Weights of a small transformer language model: 8 layers.
Each number is 50 + 10 x the weight over its row's rms, rounded and kept within 0 to 99. Layers, rows and columns count from 0. The size before them is the row's rms in percent of the matrix's.

# up: layer 4 MLP up, 512x128, rms 0.212, rows 188-200, columns 0-127
# down: layer 4 MLP down (transposed), 512x128, rms 0.158, rows 188-199, columns 0-127
up188 108:37 55 49 47 52 64 76 50 62 56 39 49 57 43 29 49 51 54 49 41 54 42 65 43 52 55 53 29 43 43 52 37 56 44 37 41 39 57 30 54 41 62 60 68 44 59 54 54 65 42 49 57 52 43 56 51 49 68 49 48 56 55 49 24 57 51 42 45 33 52 56 59 62 42 51 56 54 42 44 48 43 41 72 43 58 48 69 41 27 45 48 40 53 66 42 53 62 53 66 37 61 57 38 36 56 42 62 48 60 47 62 60 56 58 52 51 41 43 40 73 59 53 63 53 31 57 38 52
down188 106:56 77 58 46 38 55 42 57 43 42 49 54 62 55 40 49 58 44 57 54 57 68 30 41 50 49 52 49 46 54 37 52 44 45 36 59 49 56 26 55 45 36 55 38 28 31 57 52 57 56 56 53 65 43 48 51 66 48 54 60 40 60 54 61 52 57 57 78 44 60 45 40 70 43 46 45 55 61 38 61 52 47 44 60 65 45 47 44 49 46 47 51 47 54 61 63 46 45 52 38 82 47 41 53 40 47 47 66 53 46 48 42 36 57 55 35 62 48 62 60 44 64 76 50 46 62 46 39
up189 102:45 59 44 60 49 38 52 35 41 61 54 66 41 56 53 40 39 56 49 60 62 59 39 49 69 37 46 80 57 45 53 54 39 42 54 40 42 67 60 34 44 48 45 44 41 44 57 34 57 37 58 50 67 61 56 37 35 58 46 53 58 47 63 64 51 53 73 40 63 60 54 51 55 66 54 47 45 51 53 59 48 38 65 38 58 57 48 63 58 36 39 72 48 63 39 69 46 35 57 55 54 53 66 46 39 40 65 55 34 52 53 47 47 55 37 54 48 59 59 49 42 50 66 62 57 52 60 54
down189 095:61 53 48 41 38 65 51 61 56 45 53 59 54 49 44 53 47 73 62 45 61 48 42 49 42 45 49 48 44 46 54 30 62 70 58 53 41 70 81 44 33 57 46 49 39 46 67 44 39 56 41 51 34 40 57 50 76 50 52 32 55 39 32 41 64 54 43 54 63 50 54 42 41 38 54 58 55 68 48 45 58 40 56 68 49 41 45 49 57 47 51 36 42 44 50 40 48 36 50 49 67 53 53 59 63 39 57 47 48 24 51 54 63 68 52 47 50 38 68 37 45 57 48 58 47 48 50 59
up190 100:49 38 55 66 58 66 50 28 78 55 31 50 45 57 32 51 38 58 46 39 62 50 48 46 56 59 56 59 55 43 26 47 41 55 35 50 30 53 53 53 41 44 63 50 34 45 65 36 41 38 56 38 68 43 28 64 47 53 61 53 65 55 57 49 42 35 42 41 51 49 39 54 55 46 36 43 46 51 38 55 47 46 54 51 31 55 53 57 57 46 35 51 51 48 63 62 61 48 77 45 47 35 40 40 57 53 52 34 50 59 35 55 56 62 47 62 49 51 47 45 54 46 50 44 31 49 42 52
down190 095:47 42 63 52 62 52 58 46 43 74 46 58 49 47 50 42 51 53 39 30 63 55 62 55 54 44 45 50 61 42 62 39 25 53 62 62 35 66 58 64 67 40 58 51 43 61 71 40 42 58 48 46 41 68 49 69 56 46 48 50 39 33 41 54 60 50 64 57 53 42 55 49 52 46 54 54 43 41 41 46 60 45 46 78 64 50 42 57 60 41 56 49 48 48 57 71 40 54 47 46 36 54 47 54 31 66 33 50 63 47 55 55 32 61 53 50 41 32 55 54 64 56 49 58 46 65 66 49
up191 098:55 51 48 56 40 55 44 35 46 62 43 36 55 59 65 72 34 39 44 40 56 29 55 43 49 34 54 48 43 42 47 43 34 50 48 48 56 46 46 36 62 56 44 46 53 35 61 47 26 57 73 58 47 56 49 52 46 59 55 47 45 48 67 38 55 53 61 47 64 45 44 72 54 69 47 28 53 52 59 50 28 42 59 48 58 46 48 36 48 63 66 61 49 34 57 51 50 49 60 63 48 68 51 37 63 56 46 38 38 28 35 46 60 45 44 48 45 53 62 54 42 46 57 59 66 54 57 59
down191 096:58 52 51 42 47 47 54 61 64 47 41 60 42 38 49 51 51 72 42 44 62 48 33 48 48 40 49 38 64 48 54 53 32 29 49 41 57 39 61 66 63 50 61 41 68 61 46 73 52 47 54 30 70 55 46 53 54 52 46 39 68 67 58 68 44 46 36 47 64 39 36 53 62 56 43 54 52 50 27 61 43 55 43 43 50 53 53 39 44 46 50 52 67 37 38 42 55 46 57 70 45 46 41 38 52 51 45 63 38 62 38 46 38 58 44 59 31 63 42 42 53 45 57 54 27 45 53 49
up192 102:41 55 53 55 55 43 42 54 42 57 43 48 44 63 51 45 55 33 43 50 42 67 64 30 51 53 59 42 42 49 66 50 50 64 46 45 54 30 54 46 50 26 52 65 26 36 28 46 55 47 34 47 25 61 64 56 55 39 51 50 57 36 49 41 59 68 43 54 32 49 62 56 62 33 57 43 38 55 58 44 65 52 55 47 49 40 59 51 65 67 54 44 53 63 49 53 41 48 48 34 44 65 60 46 66 44 44 43 57 48 43 45 57 51 66 56 61 45 68 48 53 32 60 36 53 38 63 45
down192 102:38 48 52 40 45 55 32 56 37 69 22 66 67 50 49 45 57 40 50 48 49 49 62 75 65 55 46 69 49 49 43 57 41 66 51 55 59 54 63 60 57 52 49 47 46 61 59 34 41 43 37 53 60 47 35 45 45 43 52 62 49 48 34 35 47 52 52 42 63 61 55 47 49 54 48 54 40 48 36 51 64 53 39 65 64 32 54 57 72 65 48 48 49 43 68 58 57 41 49 52 33 45 46 28 51 52 33 41 55 39 49 40 40 62 52 40 47 49 52 45 47 74 58 49 40 57 60 39
up193 106:52 43 38 54 59 62 63 60 54 57 31 64 45 60 43 57 52 44 43 66 45 50 44 51 42 31 57 51 51 53 28 43 69 46 45 44 48 54 60 52 64 45 58 68 46 50 47 49 43 57 56 51 42 41 54 79 53 58 39 60 48 52 44 49 50 41 52 39 49 55 53 48 56 63 41 33 62 51 30 61 43 50 56 44 62 57 49 30 39 49 56 66 40 64 50 54 44 56 61 40 54 42 34 48 67 33 50 66 51 45 61 35 44 57 58 34 62 46 63 70 40 78 46 54 48 41 37 52
down193 105:53 51 68 49 43 52 53 47 51 48 46 55 52 48 54 38 49 61 43 51 49 35 48 54 48 47 41 49 49 53 40 44 35 54 50 44 30 48 54 48 38 50 41 47 27 62 39 40 41 49 66 58 61 66 32 40 49 33 45 62 54 38 44 51 52 49 41 65 59 38 49 49 46 56 43 31 48 51 50 52 86 38 51 48 31 57 44 58 48 54 51 33 50 49 63 41 65 46 47 66 66 29 57 68 28 58 40 40 32 57 41 40 51 65 48 59 42 36 51 62 35 46 46 42 57 46 55 69
up194 094:44 46 61 42 51 43 33 65 40 55 57 52 38 43 26 53 61 41 45 52 42 54 23 54 51 54 55 51 45 50 44 66 57 58 59 40 46 53 39 47 47 63 67 60 33 52 55 50 36 59 60 48 44 47 49 65 61 33 44 45 66 53 47 54 52 56 60 37 44 58 42 50 42 46 55 63 60 63 56 44 54 56 43 68 52 44 58 51 60 71 65 40 51 43 39 60 58 26 56 72 43 69 74 48 62 43 53 40 54 59 41 34 51 48 45 55 51 52 57 50 35 43 48 38 50 35 28 48
down194 095:46 51 47 39 36 35 37 45 53 54 31 46 60 53 58 48 64 53 46 59 46 62 56 44 30 57 61 59 53 33 48 47 47 50 31 40 51 73 57 33 52 62 46 46 23 57 44 55 29 51 58 61 52 40 52 49 48 53 65 48 61 49 43 75 39 36 43 51 54 54 66 58 47 65 53 55 70 62 45 46 48 73 31 59 59 50 55 64 46 55 46 35 49 41 50 54 67 47 55 38 50 51 47 49 57 46 60 59 66 32 54 59 62 63 68 48 47 49 55 58 56 50 51 46 44 50 69 47
up195 102:45 43 54 57 42 41 37 43 61 65 53 42 45 46 60 60 42 51 48 52 53 46 61 65 38 55 59 66 45 55 27 44 37 60 50 48 58 37 50 54 48 67 46 58 53 68 46 45 46 50 51 28 54 59 55 45 53 58 40 44 56 56 48 65 44 42 35 41 40 41 53 62 71 67 58 71 57 56 54 29 51 51 63 50 62 46 42 56 42 40 66 48 50 73 34 59 55 51 60 60 46 53 37 65 62 77 36 44 44 50 49 45 43 42 54 46 50 55 50 66 43 56 65 44 56 67 71 59
down195 103:35 46 44 47 66 65 66 46 55 60 43 40 60 31 53 40 53 61 51 44 52 48 48 38 60 42 50 44 44 67 48 56 50 34 65 55 49 50 66 70 61 44 60 40 34 50 47 53 41 45 39 61 48 43 40 52 37 41 52 48 18 67 45 53 39 61 40 44 25 40 52 26 53 63 54 38 47 45 46 54 51 80 45 53 49 55 72 40 40 71 51 51 58 52 52 47 52 42 46 33 33 60 51 52 60 44 53 56 60 60 44 42 55 53 47 48 41 46 51 37 36 58 48 47 49 43 46 42
up196 105:41 51 59 51 56 51 51 38 47 57 30 50 58 35 66 55 53 47 39 45 62 58 49 54 61 43 27 69 47 33 43 57 39 52 33 43 49 32 38 63 65 56 58 60 33 51 62 71 45 47 54 30 61 50 59 46 42 37 54 48 60 58 56 70 39 52 62 45 38 48 52 64 48 35 53 68 48 32 44 60 39 40 46 61 49 69 37 53 53 52 39 45 40 41 62 43 60 48 62 54 63 62 36 37 58 50 53 46 34 60 60 48 49 59 37 50 48 44 34 39 55 48 46 39 50 41 39 56
down196 103:46 41 50 56 55 44 52 41 45 40 46 65 60 26 54 43 52 35 48 44 53 65 58 48 57 26 52 47 52 75 38 45 51 45 55 61 37 59 52 34 49 72 34 58 49 55 39 58 28 47 43 53 47 49 46 51 40 40 54 59 42 37 46 39 54 47 41 43 53 54 49 55 47 50 58 52 79 42 67 46 37 57 32 67 69 59 40 51 51 60 52 43 46 49 57 48 61 47 56 54 45 48 53 47 49 56 47 56 48 60 51 71 52 46 20 55 34 59 52 40 60 53 44 38 71 46 62 34
up197 103:42 57 55 37 40 58 42 48 38 58 52 66 52 50 28 47 47 52 51 50 31 47 60 51 41 52 42 44 59 63 46 53 34 27 44 45 38 56 54 48 48 33 43 53 35 57 42 42 46 40 44 47 59 59 39 64 41 68 59 28 65 45 39 57 46 47 42 51 51 49 34 52 63 49 55 40 53 57 60 45 44 40 38 58 53 60 62 49 64 52 30 49 59 64 61 44 57 38 61 34 57 44 74 40 42 35 51 54 47 44 52 50 68 44 44 54 54 42 32 33 59 44 37 43 35 42 25 51
down197 099:53 53 38 41 48 37 47 50 45 58 66 58 47 54 60 55 49 57 58 30 57 58 55 51 47 52 53 68 43 51 54 29 53 65 62 66 63 65 60 45 62 64 51 47 38 40 41 49 40 53 40 31 46 50 46 49 25 44 23 41 47 62 58 39 49 51 31 47 67 45 51 60 40 43 67 51 45 52 44 36 51 38 53 32 38 38 49 60 37 53 60 44 55 52 56 48 59 56 41 43 64 60 31 41 54 49 47 44 33 64 65 65 65 44 41 68 62 45 43 58 46 41 48 40 57 52 54 48
up198 102:37 62 53 64 69 55 42 48 61 56 47 44 49 38 28 73 56 57 43 44 55 44 31 55 67 53 58 34 46 52 51 45 40 57 34 37 64 43 60 25 69 49 41 44 45 51 48 62 40 26 71 43 41 34 42 59 46 62 52 45 58 39 59 56 63 54 51 60 46 52 47 51 32 42 49 51 33 48 51 33 41 65 43 51 34 32 45 45 59 58 73 49 35 59 52 34 46 53 44 49 46 38 50 55 50 42 50 66 56 54 45 53 46 48 41 52 48 46 57 50 54 42 38 51 46 61 40 56
down198 102:47 51 43 62 39 39 49 40 46 59 43 47 60 61 59 46 54 45 34 51 45 35 53 58 47 54 61 46 41 23 57 62 56 34 53 57 53 38 56 56 52 38 42 46 51 69 64 47 45 46 60 57 48 43 62 40 46 50 36 63 51 71 45 50 61 30 79 39 45 53 37 32 54 68 53 46 55 38 62 54 68 62 62 58 43 58 54 45 37 67 56 69 62 48 48 52 47 45 47 80 52 44 47 45 49 64 40 52 55 39 40 47 46 63 47 58 43 64 40 54 50 39 63 45 50 54 52 34
up199 103:53 41 40 42 36 39 54 46 29 54 37 40 40 51 50 36 47 47 47 55 25 58 68 57 50 49 50 65 67 63 56 55 37 58 39 37 49 52 49 52 37 46 36 48 40 43 72 54 57 58 38 63 63 53 51 51 50 52 59 48 57 45 69 38 46 50 45 59 53 64 46 38 50 61 44 65 38 51 63 31 59 57 57 64 60 43 45 51 48 48 41 64 55 66 51 40 50 51 70 45 50 48 65 40 57 52 54 30 57 68 40 49 47 58 32 60 40 41 55 58 55 59 35 26 65 45 49 40
down199 101:50 36 46 56 56 60 38 41 55 76 45 54 37 70 43 65 46 51 40 53 69 31 37 44 64 39 44 49 49 40 49 51 56 36 52 68 63 58 43 42 62 42 52 54 40 70 38 41 45 46 61 62 44 45 44 47 55 26 44 48 40 60 48 55 62 48 57 47 38 57 61 42 64 53 54 43 42 31 59 63 34 34 54 66 40 57 39 50 42 68 56 48 43 58 71 44 54 49 43 36 48 67 51 44 58 53 64 42 49 66 68 48 64 54 47 42 60 56 53 45 51 40 49 55 41 64 47 50
up200 097:38 33 33 63 64 67 54 43 44 62 58 56 57 51 77 52 41 43 52 49 48 35 45 55 36 57 65 28 63 65 55 57 46 57 44 41 60 40 55 54 54 50 48 37 55 35 53 51 32 59 53 69 54 48 62 54 48 40 45 63 50 54 50 48 35 74 67 38 50 45 52 47 67 61 40 47 49 51 61 53 44 43 44 52 61 50 59 46 40 60 45 66 58 52 29 63 47 50 60 38 60 47 42 44 38 42 34 61 46 54 41 36 54 54 59 65 53 44 46 52 54 78 33 46 57 54 44 51